Each number is 200 + 40 x the weight over its row's rms, rounded and kept within 0 to 999. Layers, rows and columns count from 0. The size before them is the row's rms in percent of the matrix's.

# layer 2 MLP up, 896x224, rms 0.11, rows 706-737, columns 112-223
105,205,179,119,198,147,180,163,226,200,181,203,312,179,132,213,197,206,202,232,81,199,187,140,195,191,168,177,196,138,213,203,293,117,155,229,185,232,222,165,202,194,190,161,150,214,305,167,217,261,155,236,195,228,174,219,213,222,138,158,255,156,249,242,207,235,203,223,170,203,237,326,216,196,267,158,257,235,182,248,267,220,244,207,221,189,193,262,156,177,211,225,190,168,242,259,144,256,193,254,202,195,171,214,228,255,228,196,125,194,154,196,126
102,132,235,130,162,239,219,230,254,173,196,205,182,189,262,242,179,212,181,141,123,237,195,239,169,212,198,153,228,193,159,175,307,267,217,179,227,172,185,210,166,191,215,220,192,160,213,219,188,199,149,235,169,233,167,186,161,223,236,212,217,161,198,196,180,256,243,214,243,252,221,222,171,226,151,235,140,232,168,203,252,128,155,136,256,183,188,168,143,287,204,210,225,271,146,163,222,211,265,220,168,188,166,153,256,206,192,210,214,206,212,278,112
098,208,230,233,203,118,311,149,241,193,199,178,179,199,211,196,221,180,299,175,197,177,191,231,172,173,184,177,207,173,152,258,199,221,268,222,174,235,176,210,166,171,246,173,166,150,231,183,291,240,207,213,256,223,177,181,149,192,108,160,226,216,214,265,166,185,200,168,188,167,204,225,234,246,166,207,189,195,146,167,296,223,277,149,215,179,146,99,185,216,194,248,178,187,152,174,146,150,286,195,190,256,159,239,221,180,205,194,180,235,191,207,131
108,139,178,208,264,211,176,117,217,237,197,211,175,181,249,166,156,239,234,192,186,177,245,284,220,215,223,267,226,161,234,218,176,135,223,227,199,158,158,183,240,221,68,179,262,239,277,144,185,121,264,220,173,170,228,167,222,223,171,225,217,205,171,171,167,185,209,170,184,189,93,207,168,267,105,260,155,174,241,238,225,225,221,198,236,238,209,156,211,242,225,193,134,232,187,168,233,147,255,171,158,181,288,147,220,227,231,170,157,155,209,176,221
102,228,132,165,175,167,232,195,233,239,249,271,161,256,239,160,237,116,181,208,139,242,248,202,185,118,168,180,218,197,172,139,258,196,218,154,106,200,220,206,241,239,228,156,205,182,236,199,217,203,178,214,163,175,218,214,115,205,139,144,191,163,227,220,137,151,189,180,190,209,229,312,161,206,205,171,186,223,159,177,195,233,244,240,241,217,196,244,290,163,203,141,250,202,215,174,152,235,197,206,199,156,181,249,235,182,229,146,252,194,140,244,154
101,209,237,262,168,211,185,192,189,162,177,128,207,183,209,292,155,168,247,113,174,285,179,187,236,197,238,83,153,234,180,167,70,206,180,151,274,256,207,169,184,140,153,251,221,202,232,185,155,233,200,180,234,200,229,236,184,196,144,217,159,168,192,258,191,167,148,216,185,232,252,184,253,147,201,195,188,152,161,169,198,229,237,157,217,175,217,206,217,187,197,196,216,160,230,237,196,124,223,176,222,214,294,242,243,122,185,151,153,197,217,195,271
109,191,196,156,213,166,223,226,215,223,174,172,123,216,261,259,244,138,229,89,173,265,162,258,206,143,212,268,209,202,272,180,193,224,185,160,213,217,224,257,175,257,258,164,199,125,238,154,199,196,295,227,268,265,230,194,242,211,262,200,187,249,198,207,232,229,115,237,240,188,211,278,218,182,208,218,174,177,204,180,183,205,185,156,184,262,170,167,203,210,226,162,244,196,140,239,187,172,216,238,254,181,209,232,132,175,229,251,262,189,175,160,183
098,157,255,215,154,189,233,190,215,231,200,161,247,279,167,143,191,199,244,221,102,259,201,210,194,184,254,208,230,306,174,218,219,205,222,176,134,157,166,234,210,223,137,207,133,237,183,247,277,215,189,225,219,194,237,197,112,194,277,235,195,136,115,204,132,218,210,108,226,212,180,270,276,257,220,237,179,193,223,203,198,162,192,151,200,154,200,146,214,202,144,187,246,189,132,218,156,276,160,224,124,250,185,238,210,216,218,191,202,199,166,228,213
097,138,239,243,253,161,206,215,170,238,203,188,187,171,199,165,128,196,194,96,236,174,220,202,198,202,219,249,162,201,178,234,218,192,192,180,222,219,164,159,178,173,232,212,174,229,201,246,184,173,99,113,263,239,262,227,225,141,176,227,185,202,283,162,200,246,231,230,237,207,215,196,193,215,199,210,180,195,101,193,225,181,209,253,187,208,187,192,282,223,171,249,179,251,246,122,248,167,213,193,203,255,135,180,301,175,289,221,225,155,108,259,165
105,257,237,198,188,186,168,267,203,227,208,224,262,223,115,229,149,184,128,161,197,216,257,196,144,188,173,188,224,192,264,165,216,176,190,249,228,258,217,202,233,126,221,211,214,240,202,239,185,165,191,230,205,274,195,214,194,166,224,205,175,202,160,277,193,162,122,235,152,145,210,211,121,272,241,153,194,211,211,203,245,146,238,218,216,266,269,197,196,198,203,231,176,237,261,295,187,183,241,235,136,209,148,257,199,183,254,169,166,214,222,178,180
105,144,146,205,174,206,159,160,182,141,232,185,195,227,262,188,221,179,139,267,224,214,212,226,198,129,161,230,263,241,205,228,279,270,204,178,127,147,222,189,218,315,181,157,165,235,198,138,288,208,177,214,174,199,239,188,203,158,150,174,184,149,235,165,244,215,166,192,145,203,180,157,207,242,300,187,282,153,272,212,230,194,242,215,207,240,166,201,215,193,138,202,216,155,241,247,187,220,172,209,219,188,193,194,263,194,239,150,255,223,211,219,190
095,145,249,139,152,255,202,182,151,203,227,201,240,194,196,184,142,182,158,226,231,223,184,193,230,194,232,162,234,234,134,135,236,173,149,206,181,202,203,214,170,304,213,227,213,216,211,187,250,209,199,242,247,219,214,183,128,238,183,230,186,172,237,213,89,224,62,202,154,170,147,178,211,295,201,225,190,151,193,173,227,191,151,207,227,232,254,123,207,160,169,199,162,278,163,244,228,228,253,166,157,135,194,156,204,178,271,222,220,224,198,130,170
095,166,173,204,192,152,155,232,148,168,202,109,209,186,187,230,231,214,193,202,177,160,160,249,229,158,266,107,98,208,179,176,204,225,130,171,183,106,235,261,239,196,220,239,218,196,187,215,195,178,200,216,221,246,129,155,197,214,206,167,195,170,226,185,158,246,128,238,189,222,234,149,145,217,217,111,139,103,312,187,182,241,176,205,258,263,175,189,168,239,237,168,212,154,194,176,149,197,200,219,222,215,228,238,256,155,227,185,253,215,153,249,237
101,216,261,180,211,178,159,216,245,213,167,168,186,173,215,213,263,260,184,198,202,185,219,233,207,143,168,206,91,192,190,245,165,247,212,118,230,193,167,234,170,212,221,217,215,157,242,150,221,188,214,169,206,214,209,173,213,232,215,168,159,215,249,239,272,137,226,119,201,183,225,218,200,257,241,93,185,167,169,197,134,201,200,215,187,196,194,203,205,156,192,250,221,270,195,248,203,267,223,169,217,272,192,123,154,215,268,141,204,155,256,136,119
107,267,270,220,236,223,222,228,197,228,221,182,178,126,127,186,238,260,268,134,183,272,228,167,252,210,140,205,143,204,215,244,208,191,178,161,255,196,221,152,243,168,207,129,177,185,232,132,173,261,145,151,154,233,253,180,143,225,208,195,185,227,223,247,231,226,150,202,156,194,278,233,214,172,242,161,165,149,172,146,125,197,265,217,215,174,217,186,226,201,214,156,207,153,193,178,204,236,134,197,193,181,178,171,228,199,189,220,234,173,190,224,209
107,248,170,241,261,144,193,171,173,251,252,219,233,122,170,189,232,213,240,158,81,236,144,172,207,196,196,248,155,166,136,191,201,246,172,139,108,117,222,191,172,199,129,195,251,228,207,241,179,134,195,162,171,180,192,228,180,239,209,253,283,212,254,222,208,194,258,268,193,168,237,253,173,195,214,223,224,172,128,128,226,160,226,249,110,218,182,183,209,179,229,195,242,236,160,259,180,203,216,216,141,167,162,235,217,238,205,207,257,195,165,259,243
095,133,225,191,135,221,217,219,195,260,235,155,181,192,254,268,157,159,237,263,246,251,210,231,226,177,182,236,234,216,257,210,201,213,204,243,231,182,198,187,167,235,197,217,158,161,256,142,246,224,185,183,96,261,242,245,259,193,234,174,138,176,115,162,229,216,228,211,161,195,255,158,132,251,203,165,203,180,192,247,224,183,164,221,191,173,164,217,198,283,155,297,257,204,190,188,125,164,199,226,152,156,255,204,237,241,161,182,179,253,182,151,217
100,160,170,156,223,192,189,272,167,140,131,167,156,187,173,238,191,101,199,150,166,194,211,221,133,195,245,204,275,237,184,260,210,199,206,197,257,204,199,258,243,239,160,215,209,164,226,215,205,214,206,199,181,192,231,226,223,260,143,270,219,189,178,186,160,162,227,150,184,167,217,222,218,253,185,228,200,270,253,138,196,173,235,248,137,199,202,183,228,174,201,183,252,263,141,257,214,183,189,165,244,200,245,215,219,268,218,172,111,281,185,185,238
100,203,190,239,286,205,158,239,174,183,208,148,245,270,183,191,224,132,231,238,259,208,173,194,189,161,176,220,227,302,307,272,215,189,184,195,178,212,158,211,169,247,239,158,283,170,230,121,223,233,216,222,222,183,155,232,203,196,224,223,140,217,195,149,258,178,238,201,122,185,124,236,168,151,170,150,226,220,249,158,211,219,221,190,296,223,169,216,180,239,227,198,166,201,236,211,175,207,209,205,153,210,178,283,180,268,220,251,163,234,169,223,125
088,214,168,267,133,223,119,229,193,171,157,191,224,237,185,280,254,202,229,215,235,180,201,194,241,215,281,230,168,287,111,162,223,178,227,269,179,196,260,261,206,220,179,173,214,237,122,230,197,117,203,146,215,194,188,143,199,218,213,193,139,206,157,192,260,196,108,167,220,197,177,210,186,130,221,169,233,212,199,243,208,146,171,182,210,160,238,265,210,220,204,235,236,208,249,149,233,217,274,193,188,258,190,154,240,256,202,138,187,213,219,224,258
099,204,234,188,252,182,205,172,229,205,172,285,294,150,218,233,182,216,258,222,253,210,217,182,273,166,194,146,211,170,157,196,256,274,143,204,218,181,249,191,238,218,183,226,219,224,238,242,197,244,167,289,177,261,217,204,171,236,236,219,169,169,239,199,215,175,178,197,279,162,210,158,195,192,151,170,248,199,233,259,166,184,152,196,199,179,244,223,203,183,186,212,178,241,130,203,216,153,207,196,211,202,176,247,173,206,132,254,298,228,269,238,78
099,240,104,229,197,207,182,214,282,129,225,197,248,250,123,189,235,156,209,228,266,112,254,196,195,215,203,120,200,214,192,182,181,185,210,207,210,231,220,211,252,204,210,237,189,171,257,157,178,174,223,206,197,232,192,179,159,196,192,219,168,253,220,284,190,204,199,194,176,204,193,210,190,229,172,186,265,201,148,188,215,179,257,204,210,245,227,209,153,181,224,150,263,151,204,231,231,197,136,180,215,248,227,187,198,207,147,224,172,186,115,194,163
101,211,174,203,167,227,213,209,294,193,195,269,259,228,218,162,168,249,153,163,177,248,172,154,209,151,177,192,224,182,216,250,192,266,208,225,171,241,218,236,195,199,211,185,228,211,201,197,252,176,177,255,253,249,169,221,150,248,190,214,244,184,247,208,169,202,268,249,256,205,150,188,187,240,202,186,113,196,162,176,219,139,149,191,230,257,200,232,204,205,175,197,223,149,183,244,216,204,153,191,188,194,131,290,213,113,162,186,182,195,175,237,224
099,171,165,101,186,263,182,192,221,263,196,196,187,222,276,271,232,181,183,265,213,245,198,170,230,172,197,232,184,161,162,149,201,259,157,225,144,214,249,209,181,218,174,142,246,230,235,182,257,229,178,176,271,181,199,183,174,149,157,163,190,145,223,171,246,207,205,208,170,311,228,305,169,192,116,175,164,199,236,250,197,161,245,156,233,139,154,197,220,214,191,203,219,148,228,247,203,184,247,203,254,207,139,170,148,207,243,171,169,189,151,251,148
109,150,163,255,216,185,217,209,181,220,244,204,161,172,178,169,198,177,240,211,140,274,144,190,239,169,205,215,185,247,215,185,174,157,156,298,203,142,144,204,238,209,197,151,108,231,220,257,201,168,160,163,197,268,289,177,227,263,203,240,225,224,333,191,193,191,210,201,194,202,237,263,226,189,204,143,220,183,195,214,150,269,259,201,220,208,203,260,147,232,233,252,160,214,186,209,170,193,227,202,215,174,137,184,211,243,220,172,194,237,218,220,191
095,133,274,209,163,233,226,224,121,248,207,206,201,192,181,213,146,227,188,210,116,268,222,213,227,239,148,170,223,279,225,250,218,218,156,218,118,181,171,199,246,199,199,153,224,250,190,172,171,225,152,216,187,198,223,170,219,136,229,215,273,138,302,189,248,195,180,278,167,163,81,139,209,253,253,214,234,195,267,172,188,212,170,190,169,195,230,248,185,217,199,148,177,171,250,152,217,239,264,216,159,164,159,187,125,246,205,205,203,152,245,147,285
095,210,251,225,244,226,151,228,189,171,207,182,207,316,255,184,136,256,218,287,204,187,260,144,182,217,246,177,172,196,213,182,157,234,176,116,203,178,162,107,236,163,238,218,162,208,168,139,148,105,210,145,248,224,201,190,233,229,255,231,223,182,231,214,109,204,171,237,237,173,171,162,205,147,114,272,243,219,261,204,171,215,202,168,198,151,241,275,187,192,212,303,218,182,141,234,169,172,169,175,227,223,195,271,150,203,225,215,210,222,159,192,174
104,191,190,121,213,196,202,135,172,246,142,140,256,210,156,217,195,261,259,233,226,221,208,131,221,150,215,210,146,209,178,202,167,203,266,165,233,196,206,177,262,186,215,259,270,177,220,205,208,226,143,171,178,209,233,201,222,215,250,208,154,168,267,200,261,219,199,158,150,219,217,177,218,207,141,216,223,153,151,138,231,198,199,230,231,157,267,172,231,226,243,224,223,110,204,217,209,219,208,194,157,279,243,181,139,191,187,224,279,162,218,182,222
096,245,135,192,194,175,221,244,126,159,291,155,147,160,210,266,168,164,201,209,193,249,163,178,162,98,204,236,210,254,204,152,254,309,274,237,262,210,168,203,219,215,143,184,202,218,233,194,199,254,147,192,254,193,206,245,136,164,201,156,191,199,104,159,242,270,203,187,256,189,218,174,185,177,216,298,182,272,236,224,238,173,277,228,186,235,166,262,289,174,228,160,203,183,273,226,181,190,130,188,191,153,195,258,197,238,171,187,224,145,182,199,233
109,199,216,207,169,212,223,190,184,215,202,301,225,186,182,172,198,143,130,218,249,236,231,203,237,262,150,233,217,181,277,253,197,142,192,255,138,222,243,222,214,253,144,202,192,117,287,318,200,124,241,244,165,218,209,192,280,127,153,200,184,165,121,217,125,215,171,187,123,129,226,219,163,249,161,169,232,147,292,240,170,203,179,178,139,196,167,190,197,221,130,323,279,235,211,204,244,254,190,195,200,210,215,166,166,186,205,227,286,240,215,178,210
089,221,193,194,244,243,157,152,217,166,215,266,194,268,226,127,190,230,262,118,234,113,180,215,222,177,199,73,197,248,241,202,155,94,239,225,126,211,154,127,171,187,206,203,207,193,165,256,207,197,143,217,258,191,195,175,231,156,178,193,207,175,248,186,152,208,245,215,159,223,165,238,187,237,121,232,268,162,222,219,164,207,152,273,137,188,214,223,194,291,243,199,229,162,215,201,208,207,85,219,163,157,248,181,174,152,206,227,175,197,177,219,192
100,207,229,155,170,203,256,180,183,213,123,201,230,256,143,270,195,226,160,125,157,183,227,160,174,155,153,260,223,204,171,157,120,250,190,197,196,287,217,183,191,236,219,205,210,235,253,243,220,196,154,169,178,192,259,184,207,131,145,213,210,172,103,186,236,191,220,190,158,218,197,209,146,206,238,97,231,205,227,147,183,156,234,253,189,246,135,157,206,113,247,162,233,214,167,271,201,198,177,150,209,233,253,184,197,216,218,168,201,172,177,244,158
# layer 2 MLP down (transposed), 896x224, rms 0.0963, rows 706-736, columns 112-223
105,210,173,267,213,157,162,257,229,201,204,162,165,191,235,247,201,221,201,187,168,202,215,187,101,212,222,171,231,162,211,212,194,253,150,181,118,251,180,233,184,221,89,167,235,244,155,172,226,194,213,220,190,204,177,237,182,195,183,233,243,268,180,212,218,203,144,259,209,198,204,181,232,205,177,129,190,174,241,185,241,208,106,275,253,227,274,197,135,216,198,144,264,191,165,66,267,239,270,198,236,240,255,251,227,167,238,206,215,160,157,200,239
107,222,152,172,213,251,123,204,247,237,168,152,185,234,154,228,200,163,233,223,153,284,136,187,266,191,157,220,163,159,208,210,208,222,223,200,139,133,149,248,116,220,258,235,184,184,224,210,199,227,204,259,218,201,131,256,212,177,167,165,178,260,206,174,135,276,196,136,225,216,175,229,271,221,193,209,177,245,258,237,139,206,221,114,212,146,180,138,227,194,214,157,172,205,268,259,182,219,161,200,178,202,203,188,205,182,178,222,239,152,194,224,177
098,168,216,214,233,219,232,215,207,194,183,229,215,234,156,171,258,240,203,181,225,142,223,178,210,172,255,210,195,176,211,170,163,167,198,175,191,173,184,182,218,214,162,276,223,223,227,175,167,197,154,144,166,207,254,194,244,217,194,203,166,170,211,184,213,192,165,274,189,79,296,173,218,126,165,193,226,160,137,141,159,117,221,278,232,263,272,246,216,195,215,180,225,219,257,237,157,175,156,228,187,187,215,198,205,263,204,259,246,233,136,217,248
098,209,254,212,226,216,190,195,229,120,165,139,151,180,170,306,251,226,147,191,247,177,206,182,150,145,155,210,240,165,177,272,235,208,214,180,188,174,205,239,214,212,167,204,202,224,185,194,253,187,161,161,217,228,183,207,200,101,196,248,196,94,234,233,292,162,240,218,191,193,228,214,185,255,181,179,198,222,108,174,186,232,203,199,234,167,167,186,207,158,206,173,196,224,250,208,203,223,203,170,140,162,190,176,141,245,172,204,200,153,135,197,208
092,239,183,233,238,174,193,140,277,124,223,173,246,184,206,153,186,208,165,209,153,120,167,138,226,165,143,144,209,173,162,212,232,163,184,223,175,229,207,147,221,206,152,205,233,188,159,225,175,335,183,187,216,157,233,205,180,214,164,230,224,131,191,170,174,243,189,194,226,195,136,160,233,171,211,185,189,235,195,184,179,205,227,140,193,208,187,204,184,246,214,232,148,259,203,157,189,245,167,180,200,226,127,190,133,224,160,208,231,168,215,199,200
111,256,169,144,200,282,184,182,201,211,116,224,140,211,245,180,138,266,254,224,232,277,140,209,150,202,106,172,209,171,194,184,123,176,165,194,200,207,161,212,154,147,194,243,142,215,169,203,205,198,162,181,137,196,172,192,167,250,209,228,156,224,186,222,237,215,190,115,255,170,172,177,217,163,236,159,182,255,208,218,186,211,194,138,265,165,229,152,221,191,191,187,239,173,174,154,277,182,233,112,142,212,150,225,229,167,216,242,192,176,191,210,211
095,146,160,233,166,280,180,139,130,216,137,162,331,236,160,212,208,207,159,169,149,209,251,243,251,180,172,183,212,198,194,160,159,223,165,228,201,204,135,233,221,172,100,235,158,243,238,178,245,195,181,160,208,190,219,200,156,215,206,210,225,170,264,180,178,204,280,156,152,178,204,235,102,169,163,171,135,193,221,241,227,181,189,218,177,170,223,252,159,241,191,191,238,188,293,149,202,195,192,178,151,166,130,170,275,196,197,160,254,186,189,203,249
091,138,172,161,205,108,197,136,235,175,178,228,222,212,184,200,191,240,112,245,157,206,247,192,244,237,195,234,232,158,169,227,247,107,217,228,211,158,236,287,247,200,210,172,177,220,202,239,191,247,183,86,245,163,159,155,185,204,241,224,206,213,232,229,224,191,190,228,192,165,231,162,222,206,229,231,219,264,143,179,231,215,207,196,231,227,169,127,170,219,240,221,276,217,262,204,180,142,187,267,296,164,143,183,188,200,184,189,207,181,282,139,193
096,257,164,211,193,219,241,193,219,164,241,140,168,177,134,174,285,144,263,237,207,230,163,149,254,183,193,230,193,201,213,180,192,185,158,229,178,185,148,299,211,306,235,177,154,197,219,168,235,256,225,290,174,206,240,168,210,254,183,210,219,218,165,260,226,171,181,181,178,222,178,229,220,216,151,199,195,168,185,260,162,234,191,144,238,187,261,200,170,134,128,209,219,209,185,284,180,195,181,181,162,164,213,249,227,150,147,201,190,144,213,227,229
107,200,234,183,222,177,180,214,153,179,251,155,120,181,181,181,250,214,242,170,192,208,198,201,215,273,140,216,230,240,175,130,123,227,213,210,118,201,174,142,276,192,213,230,195,259,189,234,196,224,153,260,217,196,222,216,279,225,192,149,173,259,171,198,197,195,234,235,187,208,205,199,150,143,180,279,175,173,232,176,146,244,211,204,196,232,126,186,222,235,188,189,209,231,253,152,208,211,198,282,233,214,253,209,196,142,167,278,214,173,241,222,191
103,180,159,276,267,244,205,250,104,210,242,204,228,235,161,225,171,240,186,222,186,146,213,192,201,215,198,249,216,201,156,267,168,204,269,183,180,131,203,179,165,174,193,175,165,160,121,166,163,188,163,200,246,186,206,192,167,207,182,197,205,193,184,137,190,186,244,194,99,153,248,195,214,195,199,217,212,188,217,229,225,286,116,257,191,213,254,257,194,201,170,256,234,176,170,253,150,175,240,199,190,215,216,89,167,164,214,165,211,146,226,216,100
100,174,281,207,170,225,173,172,198,228,180,152,166,232,214,219,183,206,129,253,98,172,208,161,202,225,245,189,204,186,178,215,226,202,139,248,173,200,213,213,157,262,192,180,275,217,214,205,270,232,210,226,208,166,277,236,137,207,235,267,255,238,193,112,150,190,213,195,169,178,235,176,258,146,227,178,234,161,176,169,243,223,146,177,196,315,172,216,161,180,230,88,253,142,227,221,241,257,212,244,157,239,163,155,159,164,182,148,176,77,208,187,160
080,198,177,198,204,246,183,245,266,228,184,248,209,215,216,189,150,268,172,214,208,208,251,166,175,212,214,265,181,184,206,210,184,145,218,217,209,264,230,207,262,238,137,205,215,211,189,255,217,198,247,150,134,186,263,180,141,174,223,221,216,196,239,196,346,236,278,166,162,191,179,168,158,165,218,212,241,253,185,214,160,187,165,195,117,188,214,204,168,214,242,222,191,263,222,199,248,200,228,248,256,189,222,151,149,189,170,156,250,179,197,211,157
103,188,181,138,233,176,217,142,165,217,232,180,228,231,245,299,162,259,258,194,212,232,264,189,228,295,148,213,262,124,227,178,128,218,200,273,206,211,225,183,209,198,167,214,228,194,117,243,237,187,202,165,230,207,275,210,167,263,226,203,203,174,157,255,224,156,217,213,173,224,165,207,189,145,149,260,226,197,243,204,200,154,145,213,148,221,149,221,242,234,240,206,199,194,242,165,195,170,236,165,217,139,201,217,150,219,213,265,197,214,133,190,290
100,194,182,255,145,188,161,162,114,211,209,176,175,195,162,209,185,226,194,129,222,134,211,154,170,233,135,206,158,128,168,205,142,135,208,212,150,238,229,169,89,210,196,277,216,211,185,269,138,173,208,327,211,145,220,206,140,195,229,193,224,225,141,134,165,182,146,154,122,198,192,225,231,209,232,129,184,128,203,197,206,134,172,163,223,233,193,180,174,185,269,221,262,137,188,224,193,205,155,130,193,178,202,203,189,124,218,179,177,149,198,149,211
108,182,170,185,215,234,178,193,240,197,183,140,240,194,167,204,148,239,221,159,262,188,209,234,174,196,177,216,187,149,123,182,282,195,226,248,185,205,140,223,187,162,213,187,183,220,133,194,142,206,209,162,194,179,231,208,241,86,145,165,112,184,192,170,275,219,222,128,174,282,152,205,215,249,290,212,180,187,243,173,171,119,164,133,188,180,273,222,211,203,197,169,162,185,185,200,174,202,226,268,223,160,209,216,207,169,130,181,156,216,197,204,312
097,256,137,240,140,180,215,218,233,221,239,194,232,242,197,185,213,208,197,170,247,220,226,116,171,198,186,186,262,220,179,197,171,251,211,271,137,237,265,257,186,162,254,192,212,193,256,178,153,284,253,188,211,179,214,185,218,176,159,195,191,196,146,182,119,224,225,172,226,142,224,237,212,249,227,200,250,215,140,142,266,188,190,149,225,212,131,186,181,238,265,165,152,174,166,195,183,214,243,221,254,220,136,87,198,249,182,111,160,192,116,255,200
087,205,208,247,267,262,69,186,178,218,204,229,206,210,174,208,166,243,230,182,228,233,208,234,209,127,192,190,154,213,206,155,211,129,260,147,225,208,222,223,250,201,211,175,143,176,254,251,237,197,234,185,144,253,228,184,166,225,279,201,196,218,171,173,225,259,238,138,256,231,240,210,248,164,245,213,205,226,227,217,189,248,203,186,246,203,170,237,136,159,147,300,187,159,255,138,277,214,156,216,230,224,162,154,250,219,180,287,227,144,151,212,172
100,216,192,163,104,200,254,217,236,230,232,216,209,210,197,219,142,249,218,140,141,138,226,279,192,172,203,194,163,113,194,161,164,230,149,159,168,201,194,252,209,192,187,180,120,172,215,299,216,219,265,154,98,271,172,157,229,221,181,185,196,194,206,152,231,173,174,238,198,173,275,197,251,231,159,182,181,191,166,246,199,225,211,193,193,163,225,203,221,245,181,217,249,202,199,214,241,238,216,204,250,239,214,150,204,188,158,215,263,228,169,181,187
095,221,181,195,270,225,189,191,171,242,265,126,185,154,235,270,147,240,194,112,202,189,177,175,148,261,279,193,236,193,206,207,179,213,221,261,216,298,207,208,183,242,238,251,251,161,190,193,150,194,218,250,187,187,243,255,236,235,156,134,229,170,143,200,138,145,175,203,240,174,183,247,242,184,156,174,175,81,284,181,179,182,274,283,166,236,235,205,164,172,176,220,177,172,244,225,219,183,261,205,192,215,146,159,242,211,209,197,131,177,182,152,260
103,232,278,203,182,214,191,226,147,197,144,206,178,220,153,169,187,118,173,196,190,218,210,214,115,232,218,230,198,212,245,190,153,169,201,157,189,245,215,204,234,238,142,189,180,247,196,217,116,240,244,184,194,225,182,245,248,224,216,226,207,106,292,187,155,204,181,228,162,197,225,280,205,262,192,179,179,245,188,233,160,171,169,145,197,162,175,212,171,201,158,261,160,204,229,164,242,178,248,154,243,245,201,188,198,209,156,240,238,184,245,187,169
101,248,276,309,201,233,197,248,178,238,172,215,168,210,197,215,276,249,212,197,239,272,206,262,229,183,165,177,167,225,210,176,235,167,226,235,212,179,180,276,179,252,159,211,221,237,298,252,190,162,154,291,216,236,203,207,192,283,207,186,132,267,243,92,251,175,183,121,198,223,146,176,186,187,242,208,121,163,134,141,188,136,212,284,268,203,261,281,199,198,185,188,278,191,174,192,153,175,208,267,234,156,193,267,218,222,169,197,174,196,192,217,201
107,134,241,197,195,166,189,196,200,136,223,280,223,259,174,221,189,168,132,211,222,231,168,231,221,185,237,273,153,196,159,246,104,226,198,177,204,168,222,171,184,239,250,173,163,141,230,189,223,260,246,127,243,174,154,177,171,261,236,205,222,190,295,140,209,175,234,135,196,187,179,203,204,194,163,169,263,227,197,222,224,220,143,189,140,209,188,187,189,172,264,133,256,193,182,232,205,198,74,211,199,160,211,219,148,180,182,207,214,213,115,225,231
115,223,254,153,206,205,156,159,204,284,162,96,149,217,146,231,245,200,175,263,208,200,225,204,277,245,195,164,225,276,159,135,164,268,179,205,190,221,180,224,159,148,148,211,190,221,191,219,221,208,135,206,212,205,244,216,282,218,277,175,213,176,212,235,138,166,241,120,256,228,236,203,221,214,207,205,212,176,148,196,204,188,220,214,214,210,151,215,208,194,160,228,261,137,134,227,140,164,242,230,187,157,190,212,184,279,286,169,196,166,258,202,171
104,231,188,246,147,189,229,252,164,187,277,254,144,171,220,146,216,237,167,214,174,216,171,190,149,194,177,226,180,170,38,174,171,228,260,205,170,151,206,169,196,234,252,175,199,117,181,191,237,189,235,200,169,149,173,159,171,166,152,182,231,169,245,198,197,179,262,225,157,239,199,183,182,221,260,167,196,207,157,178,248,161,214,169,171,138,188,157,240,211,187,227,180,243,192,195,172,202,201,210,275,142,205,179,187,148,297,212,229,190,230,254,183
088,264,185,228,205,218,273,246,180,166,125,235,175,230,132,125,190,180,158,201,151,260,207,222,218,210,217,199,231,211,223,192,220,226,219,180,192,145,195,163,241,204,201,207,205,107,232,104,161,236,227,234,129,218,179,218,168,208,220,191,133,198,233,243,227,238,144,213,182,235,222,169,184,206,256,146,187,210,165,219,211,262,204,184,156,209,215,185,157,258,217,228,208,204,242,241,208,240,160,188,207,231,218,142,222,232,180,120,193,126,244,207,207
092,188,175,130,190,182,283,223,219,247,197,217,147,128,175,141,195,155,231,148,168,216,130,203,228,229,205,227,184,216,129,230,217,238,199,218,167,175,249,263,186,268,134,154,224,164,213,211,157,230,235,220,144,198,201,165,148,205,121,163,134,215,213,144,247,177,216,219,153,220,132,260,190,185,210,186,243,202,163,186,193,261,249,209,194,197,178,125,164,207,221,101,173,249,172,196,175,197,275,247,173,186,135,187,178,239,206,211,114,241,244,246,216
105,204,176,254,186,143,169,165,155,193,222,151,180,168,168,155,216,194,141,222,325,198,196,184,181,131,94,181,163,134,251,158,201,267,210,217,177,196,190,198,143,159,237,224,185,158,130,203,195,192,186,169,168,138,197,210,159,294,157,204,217,136,165,249,214,264,233,166,237,183,194,126,244,249,121,171,256,190,118,233,233,175,242,181,201,236,234,242,159,212,216,296,188,200,178,217,204,213,237,208,158,157,256,232,181,171,238,216,255,171,143,266,162
094,190,195,211,145,95,224,157,261,136,132,172,201,228,151,182,206,176,182,199,195,199,182,209,189,218,187,225,205,159,240,222,226,232,197,170,202,177,176,297,168,282,188,252,172,190,183,223,215,137,233,310,188,103,227,261,218,154,195,245,201,167,185,158,226,214,221,228,231,243,289,220,209,134,210,203,167,128,193,187,201,244,197,251,224,246,196,173,181,213,164,168,166,199,194,188,246,230,199,257,120,176,198,193,128,137,195,244,252,228,166,236,190
112,221,224,261,156,188,163,194,163,233,228,215,123,213,212,253,249,226,134,175,251,227,199,235,235,235,213,221,178,148,133,205,186,231,192,183,199,206,194,127,246,206,136,178,301,206,200,173,204,207,164,200,132,202,280,146,263,180,158,171,232,127,155,219,104,233,193,247,180,153,250,250,182,274,188,201,224,156,285,161,137,192,178,133,135,192,220,214,141,205,231,203,285,200,212,196,196,181,164,208,110,176,234,206,189,166,173,149,170,185,211,231,247
092,218,265,158,271,250,191,156,259,257,192,246,196,213,222,194,268,135,274,174,206,205,253,262,169,178,195,206,96,223,163,203,228,147,265,176,181,201,212,214,251,141,278,265,230,197,131,181,81,194,229,252,225,197,211,199,170,173,143,187,231,138,222,124,243,186,164,232,210,263,159,228,234,177,192,173,212,152,250,191,212,113,152,166,123,126,241,180,183,230,187,252,210,156,178,172,209,224,171,184,156,160,220,268,181,199,187,171,182,268,248,200,205